Weights of a small GPT-style language model, trained from scratch on English Wikipedia.
Architecture: biases on query, key and value, tied embeddings.
Training: 140M tokens, 4258 steps.
Each number is 200 + 40 x the weight over its row's rms, rounded and kept within 0 to 999. Layers, rows and columns count from 0. The size before them is the row's rms in percent of the matrix's.

# layer 10 MLP up, 384x96, rms 0.135, rows 372-383, columns 0-95
101,233,160,238,242,241,206,244,233,210,185,231,284,234,102,224,244,176,245,219,152,243,203,170,212,221,130,171,167,151,265,213,233,195,210,192,253,172,249,201,223,219,180,207,263,233,203,249,202,238,308,253,237,237,269,175,180,240,171,181,197,248,155,252,211,190,207,221,195,234,143,174,98,199,231,254,202,132,187,188,250,243,208,139,196,224,265,187,188,246,148,201,155,208,199,156,238
101,206,219,234,165,265,155,150,157,185,161,165,194,189,140,136,290,206,288,154,237,200,118,193,240,145,239,243,230,176,188,258,176,174,204,240,211,168,133,216,234,228,168,146,140,233,192,222,185,273,271,225,226,235,167,151,135,247,211,232,242,249,191,217,233,231,179,213,202,239,143,170,159,136,198,226,209,210,142,174,225,210,172,287,175,262,260,220,173,177,174,193,181,174,189,244,202
107,175,205,130,205,203,198,206,186,208,197,178,179,188,175,144,247,166,252,207,152,157,184,210,265,278,270,241,208,230,157,269,280,265,178,201,254,208,230,224,185,183,257,206,187,207,275,220,205,147,201,168,166,199,218,221,215,129,256,210,195,240,171,224,217,225,257,204,215,186,175,141,242,203,181,188,139,185,189,180,128,259,108,318,223,265,143,227,257,216,204,224,192,235,228,220,143
107,161,204,212,126,170,206,181,217,217,126,173,229,180,243,207,222,260,164,158,166,223,185,129,209,191,172,213,221,241,182,240,260,244,96,217,181,220,252,252,225,197,211,210,240,226,230,243,198,178,136,258,225,199,189,218,168,123,160,218,197,263,196,144,280,193,288,300,178,254,254,131,134,171,174,195,172,167,190,231,216,200,244,178,196,242,237,180,212,185,153,142,166,215,226,211,137
096,147,165,195,133,168,236,171,192,322,195,175,231,203,249,236,158,208,205,202,245,135,176,240,176,191,171,221,207,232,191,234,209,233,115,216,200,200,195,203,203,285,169,242,231,164,188,199,206,208,256,183,215,245,262,177,149,222,254,210,164,203,196,180,289,196,215,199,178,176,209,285,104,225,159,141,214,258,161,215,204,170,195,214,190,158,232,254,159,172,217,312,242,121,189,173,193
106,183,224,226,262,170,263,163,151,266,171,205,192,269,211,178,202,133,206,187,252,167,157,195,127,248,80,239,234,186,234,130,172,203,201,185,174,158,177,192,265,170,198,179,166,223,213,174,250,250,228,104,214,194,223,232,223,202,171,182,239,192,233,234,155,194,146,186,217,213,194,107,258,197,165,177,256,199,159,168,144,304,189,168,235,267,195,181,234,248,209,221,178,189,225,172,182
091,195,188,229,204,206,160,219,165,126,240,219,192,178,150,152,181,243,280,159,232,180,223,198,255,192,203,228,240,182,286,222,229,193,160,122,199,85,241,230,175,174,171,195,233,209,192,226,261,202,187,174,210,202,234,196,230,191,216,231,241,199,244,194,182,193,245,242,231,170,210,180,242,203,187,207,157,87,216,183,172,214,135,231,111,228,204,309,187,218,234,159,206,282,210,266,127
094,216,237,199,218,112,195,283,205,165,158,198,204,184,221,219,130,114,196,210,222,223,175,222,158,183,250,247,188,139,214,191,200,154,215,164,223,309,205,202,156,194,205,146,91,238,197,213,163,207,214,174,225,195,200,216,224,251,151,232,251,168,180,163,185,155,195,183,146,225,185,229,246,199,221,293,230,259,246,245,265,199,213,162,207,168,108,124,244,244,225,181,198,145,241,198,179
101,232,154,214,238,148,285,252,162,220,218,216,185,190,195,195,191,179,242,208,197,150,127,212,164,151,203,184,106,193,205,234,193,243,243,202,144,172,149,177,194,194,162,279,237,242,177,219,171,254,202,283,224,224,154,215,136,153,212,167,135,266,209,240,238,181,163,215,266,244,167,263,178,209,244,245,202,191,207,219,239,130,181,178,210,221,185,236,194,206,245,80,145,264,193,159,221
095,226,206,196,179,263,232,187,203,216,144,180,188,163,219,258,190,258,216,221,205,171,248,201,160,158,215,143,257,148,194,304,194,193,147,185,179,151,218,214,185,123,150,270,231,187,221,270,225,214,203,161,193,195,251,233,213,203,214,246,178,159,131,229,255,177,273,185,194,235,206,226,156,220,142,216,166,200,296,188,271,204,221,210,192,186,224,249,148,256,230,142,263,226,127,220,111
100,207,258,179,199,197,241,230,232,203,133,216,210,174,268,205,223,163,200,219,184,238,166,228,125,194,131,254,202,213,175,207,251,201,245,225,158,247,260,234,176,184,160,162,212,130,204,260,231,220,192,189,200,210,123,175,265,184,260,132,263,197,198,226,209,202,223,191,219,139,265,338,198,156,200,246,137,194,172,189,311,207,185,217,170,172,178,220,216,272,162,140,208,180,206,188,205
105,175,207,227,209,151,226,261,246,194,177,186,310,170,172,200,148,202,198,114,167,191,230,202,263,162,185,230,154,148,232,245,157,224,221,196,235,255,166,140,165,184,250,305,215,164,128,204,208,153,183,182,218,290,209,260,152,301,214,215,185,197,152,261,244,166,209,240,213,233,234,168,200,143,190,216,205,198,256,281,181,227,206,200,159,171,176,172,252,221,201,183,189,219,201,229,146
# layer 10 MLP down (transposed), 384x96, rms 0.129, rows 372-383, columns 0-95
100,337,234,141,179,199,169,218,280,185,171,165,221,179,183,169,183,248,168,149,150,184,199,166,184,225,240,175,126,227,115,201,189,187,198,189,252,187,218,218,237,203,214,170,258,234,120,149,256,151,196,159,243,170,224,235,220,159,265,93,187,236,237,233,210,199,182,232,212,158,229,194,194,255,275,224,218,268,212,216,228,215,185,169,198,180,149,190,255,152,167,167,207,235,234,161,245
103,265,222,179,148,276,164,190,131,192,198,233,218,270,148,177,280,198,292,293,246,223,119,191,248,178,206,223,255,159,223,197,224,220,193,167,207,193,173,163,249,200,286,176,198,156,183,210,220,219,235,187,150,188,240,247,221,183,147,267,209,224,214,238,200,232,176,151,182,195,174,164,150,254,234,203,210,128,235,156,265,186,196,177,225,242,155,233,196,193,169,205,256,240,283,214,151
102,225,148,203,295,179,148,215,242,171,220,219,190,266,189,238,160,193,287,183,223,251,192,220,273,235,163,198,232,236,230,218,239,179,179,226,188,200,186,101,227,206,244,173,187,256,237,264,156,151,196,204,197,219,194,184,164,114,213,265,176,221,224,258,197,158,218,282,150,116,158,128,208,223,189,189,184,228,232,214,138,170,158,289,236,223,157,141,211,192,185,185,157,183,216,234,164
114,201,156,155,249,95,161,160,229,211,200,206,254,203,207,278,189,136,160,205,229,177,249,198,255,221,240,217,202,195,220,213,163,200,191,164,297,186,231,176,258,130,210,209,146,137,197,162,140,196,196,170,147,185,221,138,182,185,198,248,246,211,203,198,244,218,263,174,145,181,251,205,121,179,178,245,127,211,261,237,205,154,215,232,187,192,194,110,278,210,138,168,181,215,139,189,213
095,248,180,176,238,265,234,294,176,228,187,258,258,250,281,165,184,175,180,159,208,189,182,136,166,166,192,267,207,249,226,241,179,182,187,268,198,212,207,258,201,171,280,229,130,216,217,229,182,213,147,190,180,173,206,181,225,238,191,236,184,296,210,150,178,191,229,184,210,242,166,232,203,158,237,138,222,225,194,220,166,174,243,267,204,262,145,115,256,200,242,159,194,248,143,134,194
103,192,174,192,183,179,261,211,121,201,208,215,215,187,119,132,192,164,205,165,189,150,246,197,169,180,166,192,207,283,240,203,235,215,199,149,265,183,199,141,246,195,236,173,263,216,194,213,195,207,241,162,206,196,116,168,254,160,187,206,173,172,193,233,187,218,238,216,160,202,255,158,222,276,160,260,135,183,226,120,232,156,158,179,256,113,255,140,177,154,295,233,163,158,222,202,242
091,221,153,205,232,220,286,170,265,109,258,172,173,249,134,164,216,159,197,113,202,142,224,199,200,231,188,226,227,215,212,219,183,110,145,183,186,217,190,193,163,155,136,203,185,245,166,214,220,133,159,214,254,230,102,142,215,174,235,228,208,210,232,202,254,189,192,208,244,289,223,209,230,139,174,187,176,170,186,216,189,261,177,212,192,121,201,176,150,200,240,222,256,190,163,129,241
096,102,155,250,175,176,176,126,221,188,204,251,104,181,148,176,228,162,213,247,227,182,155,292,245,264,185,205,189,199,155,163,199,181,221,241,257,189,219,222,156,166,159,226,214,244,237,201,269,194,226,234,186,252,227,166,211,185,251,206,201,228,257,184,149,160,170,133,209,161,131,191,235,213,167,133,179,151,149,150,185,219,191,263,198,273,201,205,201,254,195,154,191,261,250,140,209
104,262,162,235,160,266,195,163,210,126,250,274,127,207,211,233,207,242,191,225,98,188,209,173,176,240,160,193,154,248,239,172,223,169,142,181,227,159,200,157,96,189,221,229,208,202,176,296,265,197,196,240,95,269,228,202,196,255,215,170,161,243,202,211,179,182,176,193,219,160,228,188,198,255,235,254,216,199,234,175,181,204,234,183,220,247,235,201,203,187,243,202,191,243,172,294,166
095,267,222,163,210,256,266,148,266,226,193,176,132,178,249,208,125,216,139,189,172,216,246,252,160,212,280,209,176,233,260,212,200,217,195,185,248,216,212,130,206,224,145,209,200,226,186,189,152,256,184,215,284,144,209,172,157,206,165,214,268,213,170,181,182,164,241,202,233,169,178,223,173,195,223,237,201,188,128,244,267,179,178,219,167,290,199,213,193,249,264,203,191,306,241,214,265
095,258,243,222,207,202,175,203,198,176,216,164,135,139,172,172,250,184,203,261,262,96,164,288,204,251,216,223,234,177,176,186,200,168,205,171,189,208,191,196,162,167,199,217,184,160,132,133,202,284,171,218,164,225,232,198,194,147,172,275,230,231,247,210,221,277,217,141,228,188,225,166,223,171,149,204,208,271,220,228,222,258,170,273,222,223,229,281,171,216,179,208,189,193,79,221,226
106,339,212,188,183,215,210,166,158,245,215,201,109,220,195,183,179,207,194,222,130,224,146,199,196,156,168,137,270,248,250,283,217,178,217,169,182,194,215,180,230,216,220,166,203,208,181,191,135,237,165,193,135,187,169,190,191,185,184,350,209,197,211,240,176,182,226,222,200,167,281,234,170,256,247,149,174,271,201,187,139,160,219,221,191,171,239,240,225,201,190,202,203,175,254,252,213
# layer 10 MLP gate, 384x96, rms 0.162, rows 373-383, columns 0-95
113,158,161,185,281,305,172,234,219,196,200,247,161,247,145,206,198,151,146,300,218,220,127,218,186,196,186,206,184,220,151,158,164,244,271,204,212,244,221,240,154,170,262,224,247,194,194,203,188,190,233,239,197,151,271,193,209,203,118,209,229,237,263,223,126,166,181,158,202,156,206,107,269,288,214,231,228,166,242,217,241,217,233,191,201,169,192,227,222,208,216,238,233,193,243,169,207
094,158,132,124,153,216,202,230,231,261,143,155,198,227,221,254,175,226,118,190,175,237,207,258,217,164,228,212,277,177,256,152,254,224,219,257,180,179,129,176,161,204,251,214,302,258,244,249,221,222,197,216,214,254,188,281,224,154,223,229,159,173,207,274,158,212,200,176,174,139,176,153,191,215,201,122,210,160,200,152,176,194,239,245,142,159,154,227,212,159,165,190,196,235,185,202,181
104,140,197,197,205,201,167,223,206,243,191,277,197,253,199,216,247,258,240,200,255,237,172,175,226,159,78,251,128,238,184,193,122,195,213,161,194,151,161,203,163,239,196,192,165,210,184,220,190,245,172,178,189,188,191,280,218,253,206,235,214,211,219,168,232,165,216,235,256,197,137,246,213,196,181,95,247,225,192,161,242,239,143,212,212,166,163,153,184,299,199,142,263,150,215,216,260
109,103,176,114,171,159,151,250,228,243,226,221,194,202,160,197,237,257,190,248,173,154,215,242,237,147,141,208,244,276,155,234,182,183,194,193,192,171,212,195,170,163,244,176,227,146,218,185,257,152,275,193,252,159,266,215,168,212,197,236,224,226,151,148,206,269,174,140,180,227,151,124,228,287,107,234,192,160,167,221,205,238,193,176,180,175,217,205,147,244,167,204,207,141,187,222,213
101,104,140,217,166,180,158,177,182,251,252,176,161,188,144,188,186,189,213,204,262,161,166,230,163,192,171,204,186,232,190,166,236,190,304,206,196,156,205,181,166,240,239,216,275,150,198,249,251,259,288,198,228,172,225,180,210,197,180,233,240,201,164,245,199,210,206,215,197,202,166,108,241,135,222,162,260,263,225,138,149,201,171,271,259,188,174,243,138,177,243,188,231,227,269,164,240
105,187,181,224,200,212,207,209,232,199,186,169,161,174,143,208,256,212,193,176,192,233,170,269,156,144,197,182,235,257,137,203,169,256,249,181,228,198,215,214,122,231,234,237,185,135,158,207,208,208,221,158,234,217,149,233,151,248,255,271,209,260,201,264,194,182,258,266,147,183,157,248,246,217,140,222,215,148,138,285,231,175,213,199,165,214,161,238,91,183,290,194,206,162,236,147,209
100,194,234,193,125,226,196,220,119,186,197,241,219,329,191,175,212,223,140,171,284,235,196,194,166,204,153,142,181,240,155,163,182,160,184,205,172,179,190,166,183,192,272,250,205,182,262,165,239,155,262,174,159,222,183,171,137,252,167,152,212,166,156,184,127,180,130,222,193,183,181,197,203,208,258,155,224,193,135,239,214,285,204,260,129,232,197,206,232,282,224,166,217,190,200,211,207
102,161,181,208,110,205,104,187,252,227,130,277,172,228,237,165,278,268,166,227,243,240,217,229,225,181,175,282,226,216,130,228,194,206,156,180,122,202,171,257,155,198,185,180,183,194,220,110,255,244,219,166,208,161,212,156,167,249,209,241,194,229,246,213,224,217,261,172,253,193,154,220,133,199,166,178,213,213,185,245,256,221,198,177,200,208,145,260,221,230,270,199,190,145,220,204,234
103,158,241,176,229,171,147,197,234,224,189,234,210,196,140,161,200,215,246,227,170,122,218,234,265,196,187,171,232,238,201,139,177,286,227,201,93,193,219,242,187,239,230,127,130,193,213,205,203,187,189,204,224,116,221,179,134,127,223,246,155,208,197,231,212,221,193,157,184,197,236,121,208,155,193,175,192,161,193,249,230,307,235,164,224,144,218,177,272,166,180,202,143,138,246,188,238
101,168,199,187,141,258,149,182,168,171,240,220,234,275,206,219,216,206,179,172,183,146,225,211,212,143,192,215,185,260,183,156,228,216,228,169,187,125,109,186,185,229,226,221,138,189,221,220,157,260,218,235,184,245,241,223,81,214,143,214,212,220,209,235,157,140,279,235,212,226,125,191,214,291,246,207,148,157,181,178,178,218,240,149,204,282,233,243,176,239,234,194,197,190,284,197,189
090,179,216,206,188,133,187,157,224,204,253,253,178,168,146,230,222,137,222,232,127,177,195,257,190,154,210,205,209,190,199,190,226,211,218,238,246,271,172,175,126,197,156,199,283,246,221,201,227,223,250,219,264,227,177,234,185,183,172,203,265,214,166,133,220,200,248,145,195,269,183,181,143,194,170,270,217,139,301,221,277,160,169,165,266,248,243,202,205,200,98,218,192,204,212,198,253